From a checkpoint of a small transformer trained on Wikipedia: 453M tokens.
Each number is 50 + 10 x the weight over its row's rms, rounded and kept within 0 to 99. Layers, rows and columns count from 0. The size before them is the row's rms in percent of the matrix's.

# layer 5 attention key, 384x384, rms 0.063, rows 177-204, columns 128-255
169:35 45 44 56 62 43 36 45 36 53 58 66 52 46 56 29 40 33 31 51 59 58 65 40 49 54 61 41 42 47 39 49 62 59 29 39 47 43 50 50 56 66 78 44 60 54 49 43 45 63 46 59 64 51 46 40 52 31 57 37 31 57 56 42 58 46 72 48 66 45 65 46 53 50 45 57 55 55 40 46 45 59 51 31 63 72 46 57 60 58 63 63 52 52 64 52 67 43 70 37 46 44 52 52 62 45 48 57 52 42 64 57 63 48 43 62 47 79 46 47 66 52 47 55 63 53 57 55
156:57 51 60 54 42 53 52 45 53 54 43 69 60 59 51 31 54 48 31 49 54 42 41 47 40 36 62 46 50 48 49 65 49 46 66 44 35 39 52 40 47 52 40 52 51 54 64 36 54 46 53 50 47 51 65 62 55 59 55 53 67 59 59 57 40 58 55 40 52 59 25 39 48 65 38 42 50 45 56 70 65 32 48 54 53 54 64 67 49 55 61 46 64 33 41 41 48 43 60 52 38 48 52 42 57 52 29 57 53 57 44 38 71 57 39 48 51 42 46 56 56 27 64 60 50 57 57 41
171:62 33 53 57 53 79 57 49 55 57 47 62 51 57 53 40 60 40 63 43 39 43 47 51 38 54 52 57 51 47 53 58 45 68 54 39 47 59 55 45 49 43 60 37 47 45 31 54 40 54 59 39 37 46 69 46 44 36 41 42 43 43 48 41 48 56 41 50 70 42 33 43 45 57 60 70 45 57 67 52 76 45 53 53 46 46 47 67 48 57 57 50 53 54 57 17 66 58 38 43 53 47 38 55 71 44 38 36 36 46 43 58 57 46 50 45 40 62 56 54 62 44 48 56 75 39 63 58
169:61 40 53 62 41 50 47 49 40 47 65 60 43 50 48 51 53 46 44 31 57 50 63 65 45 53 55 53 55 59 57 44 68 44 60 37 37 40 52 46 43 51 52 54 46 43 68 55 37 52 46 66 59 56 58 69 50 50 57 37 40 29 46 58 45 39 54 37 63 32 48 57 57 52 33 47 54 62 48 47 52 63 46 59 65 46 41 71 46 53 55 51 56 52 55 39 62 47 53 46 65 61 54 26 54 37 50 55 55 40 52 51 27 35 50 67 39 70 42 32 51 49 57 75 45 57 47 43
171:48 50 52 44 52 57 36 66 50 48 42 47 52 48 27 52 64 53 59 49 52 55 63 45 54 43 40 62 59 52 46 59 48 48 47 54 59 57 48 52 34 49 39 25 39 52 48 62 54 47 29 41 54 51 66 50 49 39 51 59 71 59 43 60 53 50 58 54 62 60 48 50 32 48 47 36 63 71 47 40 47 53 15 60 52 59 42 71 53 41 34 69 37 54 41 43 36 43 41 53 41 61 43 56 50 35 50 49 62 41 55 32 32 35 47 72 48 57 54 54 57 37 67 37 42 65 57 44
174:40 51 29 60 39 40 53 57 42 40 58 38 46 40 46 39 41 49 50 48 52 52 19 43 56 58 71 48 45 60 63 54 51 65 46 56 63 39 59 42 63 50 55 41 34 36 57 56 60 58 36 58 59 62 55 59 41 58 48 53 62 38 62 70 55 47 31 56 43 47 49 49 46 45 64 47 38 58 45 56 45 57 58 46 47 64 52 47 53 68 44 53 53 53 52 44 65 42 37 68 44 63 68 46 43 52 54 52 61 58 49 44 50 52 68 34 48 55 53 45 57 61 70 46 45 35 60 67
175:46 37 70 51 58 41 61 59 46 42 50 42 53 47 61 53 35 55 46 58 43 51 53 46 32 45 51 50 36 56 50 58 47 69 62 57 48 63 45 38 42 51 55 46 73 53 48 41 43 67 44 61 54 54 51 70 55 48 50 67 50 35 64 62 36 25 50 44 63 56 46 40 40 48 46 47 37 43 62 35 54 47 58 69 59 25 52 34 51 32 50 37 42 56 56 66 40 36 51 40 62 51 41 30 49 55 44 57 52 38 66 55 36 56 42 44 57 42 50 48 57 56 52 54 29 55 55 40
174:38 73 55 56 45 37 62 52 63 43 48 53 37 57 48 45 44 51 41 43 53 55 71 40 34 31 69 52 59 41 45 52 50 66 52 46 52 48 37 50 71 38 40 45 41 56 49 50 45 47 43 45 67 71 69 40 60 52 41 61 50 44 49 55 73 55 44 57 42 54 56 64 37 37 53 20 54 51 50 58 54 56 41 49 58 53 43 45 41 32 43 58 58 50 56 55 52 47 57 46 31 52 55 57 44 58 54 42 59 43 67 52 60 52 48 47 40 58 46 60 40 57 53 48 52 45 49 65
167:51 45 44 49 43 45 54 39 58 47 27 52 43 41 53 40 55 57 54 44 51 67 52 39 40 63 45 35 58 35 47 45 58 47 57 54 33 61 47 53 57 69 44 40 64 62 52 46 53 57 51 67 46 51 46 39 44 60 56 67 31 50 50 57 58 46 46 39 42 43 60 38 40 46 46 38 62 40 38 47 36 50 51 53 41 49 34 83 60 49 35 30 59 55 46 46 63 52 31 50 63 51 63 53 41 48 53 35 28 38 43 32 54 42 44 52 53 51 40 34 34 44 47 54 57 52 58 45
169:63 52 54 42 61 47 50 53 50 53 47 45 52 56 35 52 58 48 52 62 40 66 31 61 30 42 68 66 30 24 46 45 49 55 43 48 39 48 49 53 61 55 51 72 47 72 31 56 58 47 58 60 39 47 48 58 51 52 49 49 54 50 49 44 35 24 58 60 58 51 53 42 55 37 44 45 43 47 35 54 40 57 63 54 43 45 49 31 75 50 62 57 40 48 52 40 47 52 60 50 52 48 59 49 50 33 64 47 49 66 30 37 50 52 71 46 51 57 55 64 16 53 49 63 55 51 71 49
161:49 42 51 55 52 53 36 55 46 54 57 31 73 39 58 57 38 43 58 49 51 45 55 60 67 68 47 43 54 55 44 56 57 44 39 55 58 47 64 36 49 38 35 51 34 55 55 49 67 50 45 52 50 55 61 49 45 57 45 45 53 54 47 77 47 39 38 50 42 63 53 49 73 61 46 41 45 49 39 40 47 61 51 46 59 54 61 44 36 50 54 50 56 50 51 59 63 53 37 37 39 27 55 52 64 76 36 64 51 52 33 55 59 45 30 50 56 72 46 49 54 44 49 41 46 48 42 57
174:55 41 54 60 41 62 45 53 44 41 34 15 62 52 40 50 36 61 53 51 66 64 44 42 37 69 34 50 42 55 60 38 37 45 56 49 70 44 52 61 59 50 36 42 35 48 50 39 61 51 63 46 68 44 50 63 37 71 48 45 35 49 36 47 59 57 55 38 60 46 31 46 42 50 40 51 44 59 66 59 49 44 49 47 47 60 43 49 49 68 63 47 39 50 60 58 43 56 51 56 60 37 57 62 44 41 51 50 46 34 51 48 55 43 36 62 42 49 81 55 33 43 49 47 57 51 50 43
173:54 41 32 38 51 52 52 39 51 53 45 34 53 56 70 45 38 39 50 65 55 39 48 42 56 48 63 51 56 30 49 26 53 35 43 19 40 49 36 42 48 41 50 73 58 32 46 58 42 57 47 58 61 36 46 52 59 52 54 55 30 58 58 45 36 57 46 44 44 54 36 52 52 41 58 39 42 30 67 41 39 59 50 41 42 48 35 51 57 62 74 43 40 62 42 61 62 57 24 54 59 48 42 48 52 58 37 41 56 43 52 46 51 36 55 51 42 65 50 48 60 49 55 44 49 42 49 43
177:49 56 63 64 49 55 35 47 46 33 50 45 31 37 60 51 48 46 57 50 61 55 36 46 44 53 34 46 51 51 52 64 61 53 38 53 27 59 71 43 53 53 37 58 23 47 43 68 50 41 47 51 33 57 52 22 48 41 54 39 17 49 46 50 53 47 64 46 46 46 59 53 58 41 53 55 32 48 54 51 47 42 45 53 37 54 60 41 36 43 64 39 61 46 34 48 49 42 52 57 25 70 66 52 48 55 58 37 49 64 54 40 66 43 49 41 48 34 69 53 48 73 52 46 68 56 41 50
172:58 59 46 50 39 49 57 32 50 48 42 56 45 49 80 49 59 67 42 64 64 46 44 30 50 43 45 30 65 69 39 58 42 33 40 65 56 54 33 38 44 50 53 28 38 48 43 47 45 39 51 50 36 29 46 49 57 52 50 49 46 51 45 58 45 41 36 54 31 51 40 34 65 59 50 65 48 41 36 65 47 49 73 70 66 58 36 37 45 57 48 51 38 58 52 57 47 48 48 44 52 53 49 45 45 55 45 48 36 38 52 49 56 47 62 45 54 53 50 49 59 44 41 37 51 71 42 54
052:50 45 69 67 38 42 53 53 52 39 56 65 55 54 52 43 41 43 37 61 46 50 50 55 47 44 38 46 46 39 42 53 50 37 39 52 56 38 51 56 53 44 49 48 67 40 42 48 38 52 56 60 40 67 48 67 62 52 52 46 60 39 55 38 38 42 36 63 52 59 48 41 58 43 43 55 40 48 32 52 56 28 36 64 40 57 66 34 61 56 63 54 66 46 40 61 56 43 42 34 54 42 55 86 66 60 39 45 68 21 33 58 56 59 49 52 68 37 25 27 42 67 32 52 62 54 60 42
050:72 42 63 62 41 38 59 26 53 23 49 58 64 59 72 49 48 67 51 56 53 69 39 46 60 63 57 43 53 47 42 66 56 60 62 62 58 78 36 44 55 42 53 39 61 50 70 50 51 48 34 33 52 69 58 54 44 47 61 55 54 46 62 52 41 45 53 58 45 60 60 41 53 53 42 45 63 65 42 36 50 53 68 60 57 30 48 60 60 39 51 65 46 38 56 63 50 52 59 54 49 39 42 44 51 51 36 57 55 45 59 47 68 66 59 47 38 53 61 45 38 57 59 51 43 41 24 44
052:52 54 84 41 55 39 47 51 36 39 41 61 44 50 40 54 48 46 52 49 40 43 37 52 53 52 49 36 56 59 54 31 61 40 58 54 60 33 62 47 41 54 54 63 58 36 44 64 47 44 48 60 70 47 59 55 58 55 65 46 45 44 46 65 38 50 74 55 42 49 23 62 45 70 42 37 41 64 28 49 45 69 53 54 66 52 57 58 43 48 37 61 60 62 27 39 49 43 50 56 45 51 60 47 32 34 48 34 39 41 47 59 42 67 61 42 46 62 46 49 59 40 43 66 52 54 43 59
048:43 53 25 33 50 51 66 50 56 43 39 74 50 48 65 56 66 54 52 57 53 49 38 48 41 62 60 47 43 40 38 47 42 39 38 25 49 52 45 47 64 49 53 41 35 63 66 38 55 61 33 62 44 22 47 47 45 37 64 48 58 45 38 44 47 36 35 52 36 44 50 36 77 81 46 50 46 54 37 47 48 53 51 25 40 48 53 60 47 45 56 32 52 49 60 60 71 50 50 43 36 39 30 64 42 39 41 44 64 44 44 54 51 36 51 42 48 44 53 48 63 49 49 51 41 47 53 50
047:61 52 56 50 50 61 41 46 64 28 54 47 43 39 56 25 42 56 33 58 45 41 57 50 49 23 49 44 58 62 72 53 33 46 34 65 41 51 52 42 39 46 60 57 48 46 45 37 44 41 49 37 60 32 54 49 60 59 72 50 44 53 48 56 53 46 50 40 37 48 43 50 33 62 41 44 58 64 40 52 61 59 41 31 43 63 59 54 29 35 38 59 70 62 66 44 52 45 45 55 55 43 46 53 37 53 49 70 44 59 44 69 56 53 28 42 49 40 44 43 57 49 57 36 51 56 40 47
053:67 58 50 35 56 51 83 51 53 38 41 48 71 64 68 66 50 55 46 30 57 66 53 48 53 57 33 62 49 58 69 58 53 42 56 40 49 54 47 50 67 65 44 46 63 55 51 47 48 52 57 53 55 51 63 49 62 63 52 39 46 59 48 77 62 47 83 44 59 67 52 51 40 54 45 48 52 55 73 56 40 69 49 61 53 63 60 55 43 56 50 39 39 49 56 45 42 59 46 26 56 49 35 54 34 58 33 63 55 51 61 71 54 62 55 55 47 55 35 57 45 51 52 64 50 47 49 59
053:48 58 46 27 62 67 60 47 63 53 75 30 63 63 59 62 63 59 59 50 56 67 61 52 52 45 34 45 35 40 44 36 42 55 52 39 42 47 56 61 51 43 49 45 46 46 63 57 58 54 42 54 52 40 55 31 39 69 38 36 60 56 52 55 56 47 55 44 62 43 55 47 46 48 49 59 45 45 43 51 58 46 53 50 59 40 45 52 75 58 56 56 59 51 57 38 35 47 49 56 52 50 50 54 27 50 46 27 45 63 56 52 52 31 60 62 33 42 40 32 44 69 63 47 63 40 42 49
055:51 45 57 44 47 52 46 60 56 58 38 35 53 47 34 45 36 51 54 58 36 45 33 56 67 62 69 49 30 34 44 62 61 36 51 34 47 43 56 47 39 25 46 40 48 43 45 43 46 56 27 44 56 57 53 53 55 52 57 36 58 22 32 45 51 51 51 55 63 49 46 37 42 58 45 69 52 49 33 50 43 42 56 32 70 49 44 25 43 50 60 38 54 48 11 45 45 41 64 42 40 66 49 45 77 46 65 42 52 53 41 41 49 54 55 77 40 60 66 69 53 33 61 51 36 56 37 69
053:53 43 51 47 70 54 53 48 49 43 59 36 45 55 51 47 40 55 66 51 55 53 57 42 40 52 45 43 50 50 46 58 56 52 70 54 55 43 50 62 57 57 50 61 68 77 37 50 63 39 62 48 62 58 43 65 47 49 55 43 61 66 50 68 37 30 50 44 68 41 38 52 36 64 66 48 64 55 63 55 46 43 57 46 42 49 47 38 40 61 54 52 55 61 36 42 64 60 63 44 64 55 62 60 56 49 68 57 46 49 49 52 48 43 64 46 39 57 48 59 39 52 59 50 52 39 51 50
054:42 49 50 64 44 45 54 48 48 63 59 34 50 43 47 48 64 45 33 62 38 42 61 58 57 40 52 45 62 45 56 53 53 51 56 51 41 61 44 34 57 57 50 51 46 35 64 42 51 53 65 31 38 71 50 40 65 75 54 42 54 64 41 46 54 61 51 43 51 62 62 39 43 44 57 47 54 33 56 47 27 32 65 49 47 42 63 51 52 52 51 56 50 55 47 44 50 45 52 46 53 46 54 40 57 66 48 50 45 51 45 56 44 59 64 51 56 48 81 63 39 33 45 53 58 70 49 44
057:47 40 57 54 48 58 37 62 43 50 52 47 65 53 74 52 58 40 24 40 55 52 41 65 51 56 48 52 55 48 70 66 44 40 45 32 51 53 59 56 52 53 47 38 57 72 65 50 50 46 59 57 40 34 49 53 55 41 62 47 49 44 53 47 64 56 67 56 52 50 59 40 64 51 43 72 54 59 60 70 43 62 45 54 61 61 55 42 62 61 48 42 53 58 62 44 49 50 63 48 62 52 29 37 39 43 58 81 64 45 50 48 51 37 61 50 52 38 62 42 45 57 49 47 43 63 46 39
054:45 52 49 34 42 50 27 44 41 38 41 50 43 36 40 39 52 56 49 50 45 45 48 51 51 42 45 55 45 46 55 47 46 48 44 57 20 44 47 48 50 57 56 70 54 48 58 32 52 50 53 55 61 50 55 66 65 59 32 61 51 60 54 44 47 46 33 53 40 46 54 54 60 37 52 54 45 54 52 55 69 42 27 73 59 45 43 51 29 41 56 56 46 58 49 27 29 61 56 43 65 55 69 52 51 43 48 54 57 50 62 54 44 66 64 40 62 43 44 41 69 58 46 56 57 45 56 32
057:53 51 44 54 35 49 42 27 65 57 40 43 57 43 67 52 45 36 58 45 51 20 45 53 46 64 50 53 68 56 34 61 48 52 32 43 50 57 48 45 39 42 33 40 53 45 56 45 51 61 47 50 49 59 64 49 52 50 57 38 60 48 60 68 47 57 56 75 55 59 49 52 33 42 55 44 48 43 54 45 55 57 62 61 51 53 52 53 50 38 59 59 68 42 44 51 37 48 46 61 45 49 52 42 54 45 48 48 58 54 31 41 55 57 39 37 57 67 67 47 51 44 55 44 40 40 51 52
# layer 5 attention query, 384x384, rms 0.0597, rows 178-204, columns 128-255
148:59 49 62 56 40 28 56 45 50 43 49 62 53 48 50 44 53 48 42 62 42 55 58 51 47 69 54 68 43 46 38 38 40 44 54 60 36 56 62 42 37 64 54 64 52 60 60 41 56 43 56 56 41 42 50 46 47 31 41 65 50 56 54 49 36 49 49 56 64 46 38 79 59 53 60 38 50 56 58 48 69 55 39 55 51 38 56 50 44 33 36 40 46 38 57 48 41 43 50 60 55 43 43 59 54 42 44 49 61 42 37 38 55 47 54 45 46 51 54 40 42 34 57 61 48 71 29 57
167:53 42 41 32 56 67 49 48 80 49 42 47 66 63 52 37 60 49 42 40 57 58 67 62 60 33 45 58 51 54 35 61 49 63 65 46 50 36 58 53 36 38 54 66 66 48 43 41 48 34 48 68 60 37 64 51 48 74 55 58 59 57 73 41 59 66 45 40 47 40 63 41 53 23 65 39 62 31 48 57 44 55 69 45 48 44 62 48 55 46 55 57 50 51 35 61 50 47 83 44 50 50 39 43 41 52 54 53 46 53 34 61 45 38 52 45 48 57 58 51 52 56 61 48 31 55 59 63
168:49 47 55 46 59 53 63 45 37 76 53 50 57 47 43 61 60 43 45 49 42 57 47 44 44 55 59 47 51 57 54 34 46 51 54 47 49 31 75 32 47 24 38 59 51 40 49 40 56 57 45 39 49 64 55 56 50 58 45 41 27 35 38 38 46 56 33 55 55 52 46 42 76 69 35 44 46 31 36 49 47 57 46 52 57 50 46 67 40 48 42 42 49 48 49 43 44 65 48 49 39 60 49 39 44 60 48 61 49 57 53 49 41 38 50 50 54 64 63 55 31 49 57 59 52 45 43 53
169:52 60 61 46 72 52 40 56 59 63 39 49 58 31 52 54 56 33 55 69 50 58 30 48 43 42 33 60 51 73 58 55 49 58 43 32 50 53 63 40 30 27 55 29 60 40 54 43 53 46 53 36 53 55 40 59 62 68 47 53 50 46 56 47 38 60 29 45 54 52 31 50 55 49 69 46 60 38 52 45 23 50 46 50 53 51 60 59 44 55 37 43 48 63 49 47 54 59 45 69 37 64 61 64 55 42 39 60 59 50 44 42 51 44 57 44 53 51 59 57 45 53 56 53 42 44 41 42
168:49 57 60 50 49 42 40 46 43 43 48 40 50 39 48 31 53 53 60 39 46 74 46 28 49 49 59 46 65 54 50 41 53 57 43 58 55 60 47 22 48 64 60 60 66 47 50 57 42 55 62 39 45 46 58 42 34 72 51 52 59 48 66 47 49 39 64 43 65 59 46 45 52 61 52 56 48 48 39 64 44 64 35 50 47 49 51 49 46 64 50 64 61 39 45 38 43 58 44 25 61 41 64 44 43 43 49 53 49 30 40 60 56 42 56 58 29 66 66 56 55 72 50 57 41 55 40 35
175:43 47 49 45 54 45 20 50 45 49 54 57 41 33 44 57 54 43 49 46 57 43 59 44 69 50 49 54 68 45 52 47 43 42 51 46 43 70 42 49 69 51 57 46 46 56 67 50 52 65 53 56 59 48 43 35 57 61 55 52 51 53 44 53 34 65 38 68 72 51 39 38 59 65 61 49 51 43 32 54 39 46 42 49 56 56 44 54 52 47 57 59 58 57 60 55 39 53 39 52 37 71 68 42 36 44 40 45 71 58 48 53 44 49 43 44 48 44 45 39 52 71 64 58 37 38 56 36
183:41 58 47 48 53 58 76 44 24 38 60 48 69 50 47 43 42 39 48 50 47 35 45 52 47 51 52 48 54 46 52 38 53 40 62 53 55 60 56 53 47 37 58 71 49 57 54 53 53 46 49 46 37 57 33 36 49 39 40 62 55 50 68 26 58 50 36 53 46 43 48 48 43 45 63 36 48 45 54 86 45 66 55 56 48 42 44 39 48 45 58 33 62 47 58 51 42 50 46 63 54 52 52 58 41 43 50 61 44 48 24 61 60 42 36 38 59 64 43 46 52 55 41 38 61 61 57 62
168:47 49 59 51 44 54 57 57 45 50 29 65 43 52 30 49 57 36 48 51 42 45 33 48 51 70 59 54 59 49 53 56 46 54 58 60 54 55 59 63 58 53 45 52 64 55 61 60 69 57 53 55 48 40 48 49 40 55 38 80 55 47 46 46 37 45 60 62 45 49 41 60 43 66 50 45 53 47 55 61 50 43 55 50 41 65 48 50 48 63 55 60 63 40 52 39 58 35 48 56 36 44 56 40 45 51 48 53 31 67 44 57 41 53 22 41 48 63 51 65 61 75 44 53 56 47 42 53
167:53 49 39 53 36 61 42 36 57 49 50 41 49 52 27 51 65 70 28 39 41 76 55 31 64 29 52 54 42 44 44 59 49 41 41 37 55 57 50 49 54 56 58 44 64 47 35 59 41 45 59 56 52 42 64 55 59 37 69 59 58 46 45 56 36 55 60 56 48 37 44 56 46 41 40 42 55 41 47 50 42 39 49 47 48 59 60 47 37 58 42 45 42 49 66 54 45 49 71 47 34 53 53 41 38 35 56 39 23 41 55 59 48 46 67 53 41 60 53 41 59 54 38 36 77 46 60 45
166:46 45 62 36 53 45 50 37 60 52 46 59 48 62 44 52 64 50 63 31 54 37 52 46 40 57 42 48 49 60 65 48 51 45 46 56 54 75 32 53 22 31 50 64 45 48 66 50 43 45 47 64 53 56 48 59 46 58 42 22 53 68 68 62 47 36 52 37 43 35 57 47 54 46 33 50 52 63 45 30 46 60 41 42 53 48 45 60 61 62 58 35 69 60 65 55 51 35 33 63 49 29 63 45 50 50 47 52 58 41 54 54 59 70 51 68 41 50 39 66 41 58 62 49 42 38 47 45
176:60 43 57 55 55 52 52 52 39 59 39 46 35 54 31 54 58 57 36 58 59 56 57 54 30 56 42 52 60 74 50 54 44 55 71 64 35 45 61 74 56 71 43 50 34 66 62 43 70 61 52 45 45 56 44 61 60 40 49 48 45 60 48 53 53 42 49 41 44 35 42 51 64 50 50 65 63 53 30 42 39 39 56 63 47 54 49 50 64 42 54 42 46 63 31 54 42 49 28 39 43 50 41 54 44 53 51 51 61 35 47 35 51 69 50 69 47 53 62 46 40 54 47 54 33 32 52 66
176:42 47 42 44 58 50 32 49 32 36 53 60 61 50 53 48 34 47 57 46 54 27 44 67 63 52 51 54 27 53 32 51 26 50 48 54 56 52 38 50 63 60 34 48 33 44 50 39 39 48 50 70 40 70 60 46 54 49 44 69 39 49 66 36 32 64 51 54 40 60 42 44 43 41 44 40 50 53 56 32 43 38 52 60 59 32 50 52 43 52 53 49 48 60 38 44 42 31 60 32 53 31 50 37 50 52 56 52 65 41 49 35 36 48 36 46 39 68 50 45 42 48 53 65 43 58 25 42
176:45 56 40 32 56 50 61 43 56 34 50 42 42 54 36 46 52 40 42 55 54 36 66 36 67 60 53 58 47 61 55 53 36 62 31 69 22 27 47 51 49 56 38 64 47 40 57 45 53 57 54 52 43 48 53 60 57 51 42 35 63 53 47 75 64 51 54 54 50 45 29 61 65 34 57 45 46 52 80 46 41 43 60 52 50 63 52 55 41 56 58 49 50 70 38 52 44 36 64 42 73 58 57 55 42 53 25 56 31 71 60 49 47 62 56 47 53 56 41 54 55 62 52 53 53 40 52 62
167:36 64 51 46 64 57 46 49 41 54 52 62 47 40 58 55 58 57 50 32 47 29 44 57 28 65 49 46 47 45 54 59 54 54 36 35 66 63 30 58 56 64 51 60 51 52 66 47 54 32 40 52 50 67 45 47 35 68 47 44 48 52 42 66 62 49 48 53 37 73 54 50 49 56 61 43 44 34 44 35 36 36 73 35 58 63 44 51 49 31 44 45 72 52 59 49 33 45 54 56 55 44 53 51 75 41 58 47 46 70 29 38 55 43 43 58 59 34 52 60 41 57 25 56 48 40 44 66
059:51 42 63 58 61 41 47 41 37 53 44 44 62 49 50 35 45 50 54 40 50 45 42 55 44 48 40 39 45 47 61 44 49 60 58 44 57 52 59 50 41 50 55 55 40 38 51 39 49 50 58 37 36 62 46 57 65 33 38 59 57 59 48 65 67 37 67 48 59 58 59 36 50 27 47 33 58 55 64 38 53 52 53 49 46 42 51 51 61 31 64 60 35 48 55 46 48 61 57 52 51 62 36 38 39 56 54 64 30 49 52 49 52 61 56 57 49 60 52 53 48 39 69 42 41 47 38 48
055:39 50 33 42 58 53 61 50 56 58 44 31 40 45 61 53 31 59 61 49 49 43 57 51 44 48 56 51 59 61 58 46 43 32 48 37 45 45 66 45 51 55 59 51 38 40 56 64 42 58 56 33 53 35 62 55 57 55 47 38 52 68 22 61 29 47 53 46 39 61 53 60 50 39 50 58 45 42 71 50 28 57 37 43 47 56 34 41 37 66 52 42 59 45 32 51 56 33 44 54 63 40 60 28 79 42 56 52 50 62 54 61 41 59 48 41 69 46 43 34 58 37 34 57 47 65 39 50
055:39 54 30 66 58 47 51 53 51 52 53 32 55 63 40 47 49 35 38 50 55 57 39 40 56 41 61 52 59 61 46 58 43 42 43 67 51 52 48 47 54 44 71 46 56 48 45 29 43 38 50 66 38 63 33 41 52 55 32 41 37 53 38 40 46 53 52 60 51 68 53 56 62 62 54 50 64 63 32 52 58 58 71 42 57 45 41 51 56 48 39 62 72 50 55 44 53 45 52 58 38 34 55 63 56 60 62 33 58 48 59 48 41 59 36 47 58 38 51 48 49 65 50 36 40 54 61 43
053:48 56 64 46 53 55 56 44 63 59 36 55 45 37 53 43 52 51 53 33 55 69 15 56 66 38 54 44 56 55 37 47 64 37 63 62 27 41 50 54 54 22 56 43 48 40 46 62 51 53 39 51 45 62 57 59 59 54 37 38 30 37 52 53 54 47 61 47 46 78 50 64 50 54 42 53 31 55 54 50 56 24 53 63 51 54 49 52 39 47 35 43 53 50 52 53 44 47 60 46 86 70 51 56 55 59 46 52 38 53 63 65 51 53 47 61 39 64 55 52 51 30 54 54 21 58 57 51
054:27 52 51 39 59 51 64 57 32 39 56 56 43 51 54 38 48 60 40 48 53 57 33 42 56 53 64 55 34 47 73 57 44 48 59 47 38 49 58 45 40 21 56 56 57 48 43 59 42 59 63 53 38 51 45 34 34 57 50 48 53 46 44 33 41 66 53 50 49 52 41 44 58 40 41 55 49 42 40 59 68 38 50 47 49 35 68 37 38 48 33 35 46 42 46 55 32 49 45 47 40 47 41 46 60 57 53 26 56 43 45 61 36 55 45 53 46 64 64 52 47 42 47 59 66 43 52 30
053:41 42 68 55 50 44 49 58 57 62 62 47 54 59 38 40 52 42 38 54 39 40 51 48 49 38 58 43 36 42 29 50 50 50 52 40 49 39 35 53 61 52 60 51 49 23 31 55 28 38 51 59 54 42 49 57 50 45 40 48 43 47 34 41 34 36 36 49 40 45 55 52 37 63 38 50 58 48 33 53 51 52 48 35 32 41 42 61 52 34 65 46 61 38 46 47 42 43 48 51 53 59 49 48 47 46 28 51 33 53 59 41 46 47 66 48 51 52 45 51 52 50 51 39 30 59 50 50
054:41 57 36 48 51 46 48 65 38 58 52 41 39 63 42 44 58 44 37 34 49 45 59 52 54 57 40 41 54 73 62 47 34 38 52 59 57 55 57 44 56 36 71 41 55 65 37 47 37 44 52 46 47 51 37 42 27 68 62 47 47 59 58 43 43 48 49 53 60 52 49 37 46 41 41 43 46 73 61 47 38 60 37 57 63 44 48 38 44 47 38 37 63 40 40 51 45 53 30 29 53 68 61 57 58 46 51 55 47 49 43 52 74 43 49 43 69 67 59 53 66 54 39 61 47 49 44 60
059:48 44 55 62 51 40 51 52 60 56 54 57 56 45 63 44 42 58 48 57 69 44 45 36 58 39 63 38 57 46 51 42 62 41 42 51 57 47 39 49 41 57 28 37 50 37 39 46 41 53 50 52 44 47 46 47 40 42 50 53 51 56 62 55 49 51 71 43 44 44 56 37 42 52 29 44 43 54 53 47 48 64 72 62 54 43 68 69 56 34 57 62 63 40 61 67 57 55 57 64 73 50 32 59 30 55 54 53 57 48 45 48 37 51 54 30 69 35 62 51 56 49 65 52 55 60 64 56
053:47 44 49 52 36 55 52 60 53 49 69 40 54 39 29 47 50 36 53 33 44 44 70 45 44 41 51 44 56 50 49 53 62 56 54 63 30 52 68 53 29 56 58 52 33 46 49 58 41 54 37 58 34 37 48 47 37 44 66 54 48 66 27 47 70 45 62 66 45 49 42 42 37 44 34 45 38 60 43 36 56 65 59 50 37 52 52 54 55 49 48 35 58 52 53 48 49 56 44 48 58 59 53 62 58 53 50 37 45 55 45 54 60 66 46 70 62 49 68 59 48 33 46 53 54 67 58 62
055:61 42 67 39 63 56 42 38 52 56 58 52 46 66 50 51 41 55 45 49 54 64 32 55 53 59 47 55 50 48 63 45 50 51 42 54 65 54 49 54 54 37 44 33 35 39 46 54 57 51 55 49 46 38 42 67 47 25 47 53 22 53 54 45 60 48 51 47 36 46 50 45 53 38 54 38 43 55 39 70 36 41 34 35 68 52 61 39 43 56 45 34 50 50 48 73 50 54 47 69 58 35 45 50 53 32 66 44 54 42 46 61 52 48 52 76 32 57 46 63 60 34 51 44 49 41 50 39
058:57 75 44 40 47 59 51 46 53 53 57 40 53 58 29 57 56 52 44 53 63 60 51 55 39 45 43 61 32 38 53 59 40 51 48 65 61 49 52 50 43 39 49 49 39 41 63 62 42 45 33 56 36 62 65 47 50 52 52 64 61 47 38 44 42 46 32 41 30 59 50 54 34 54 46 52 29 45 25 40 39 47 69 36 51 32 46 46 46 49 30 44 55 52 51 35 47 55 41 56 45 43 63 61 66 60 44 44 49 41 57 58 46 40 51 60 59 41 45 54 44 35 54 41 55 46 45 54
057:49 53 54 65 47 49 39 34 57 55 57 59 40 28 43 49 59 61 48 53 46 68 27 55 38 59 64 36 63 40 53 54 66 43 56 58 22 78 34 44 38 69 46 63 49 42 55 53 38 63 47 55 62 50 33 49 45 64 64 51 65 56 45 38 51 44 45 38 49 40 44 51 40 45 60 58 59 44 47 20 42 68 60 50 39 57 50 45 78 40 50 62 65 59 61 55 52 51 49 58 37 46 48 58 53 48 65 47 50 57 53 51 47 48 50 69 38 47 53 43 64 38 31 43 42 50 58 63
060:64 42 42 43 48 69 66 52 31 42 50 59 60 63 64 54 51 59 65 58 53 70 39 41 63 49 48 60 35 55 67 57 56 33 66 35 57 77 42 56 56 54 44 47 56 68 53 48 53 59 64 52 62 62 40 52 64 30 55 37 54 53 74 44 56 47 46 53 55 50 57 44 38 45 45 60 58 48 44 41 53 43 51 36 33 41 70 41 55 52 37 51 37 54 67 40 51 66 41 50 55 69 40 41 57 49 60 41 51 50 50 59 47 53 55 41 50 45 65 44 64 50 49 57 41 55 65 74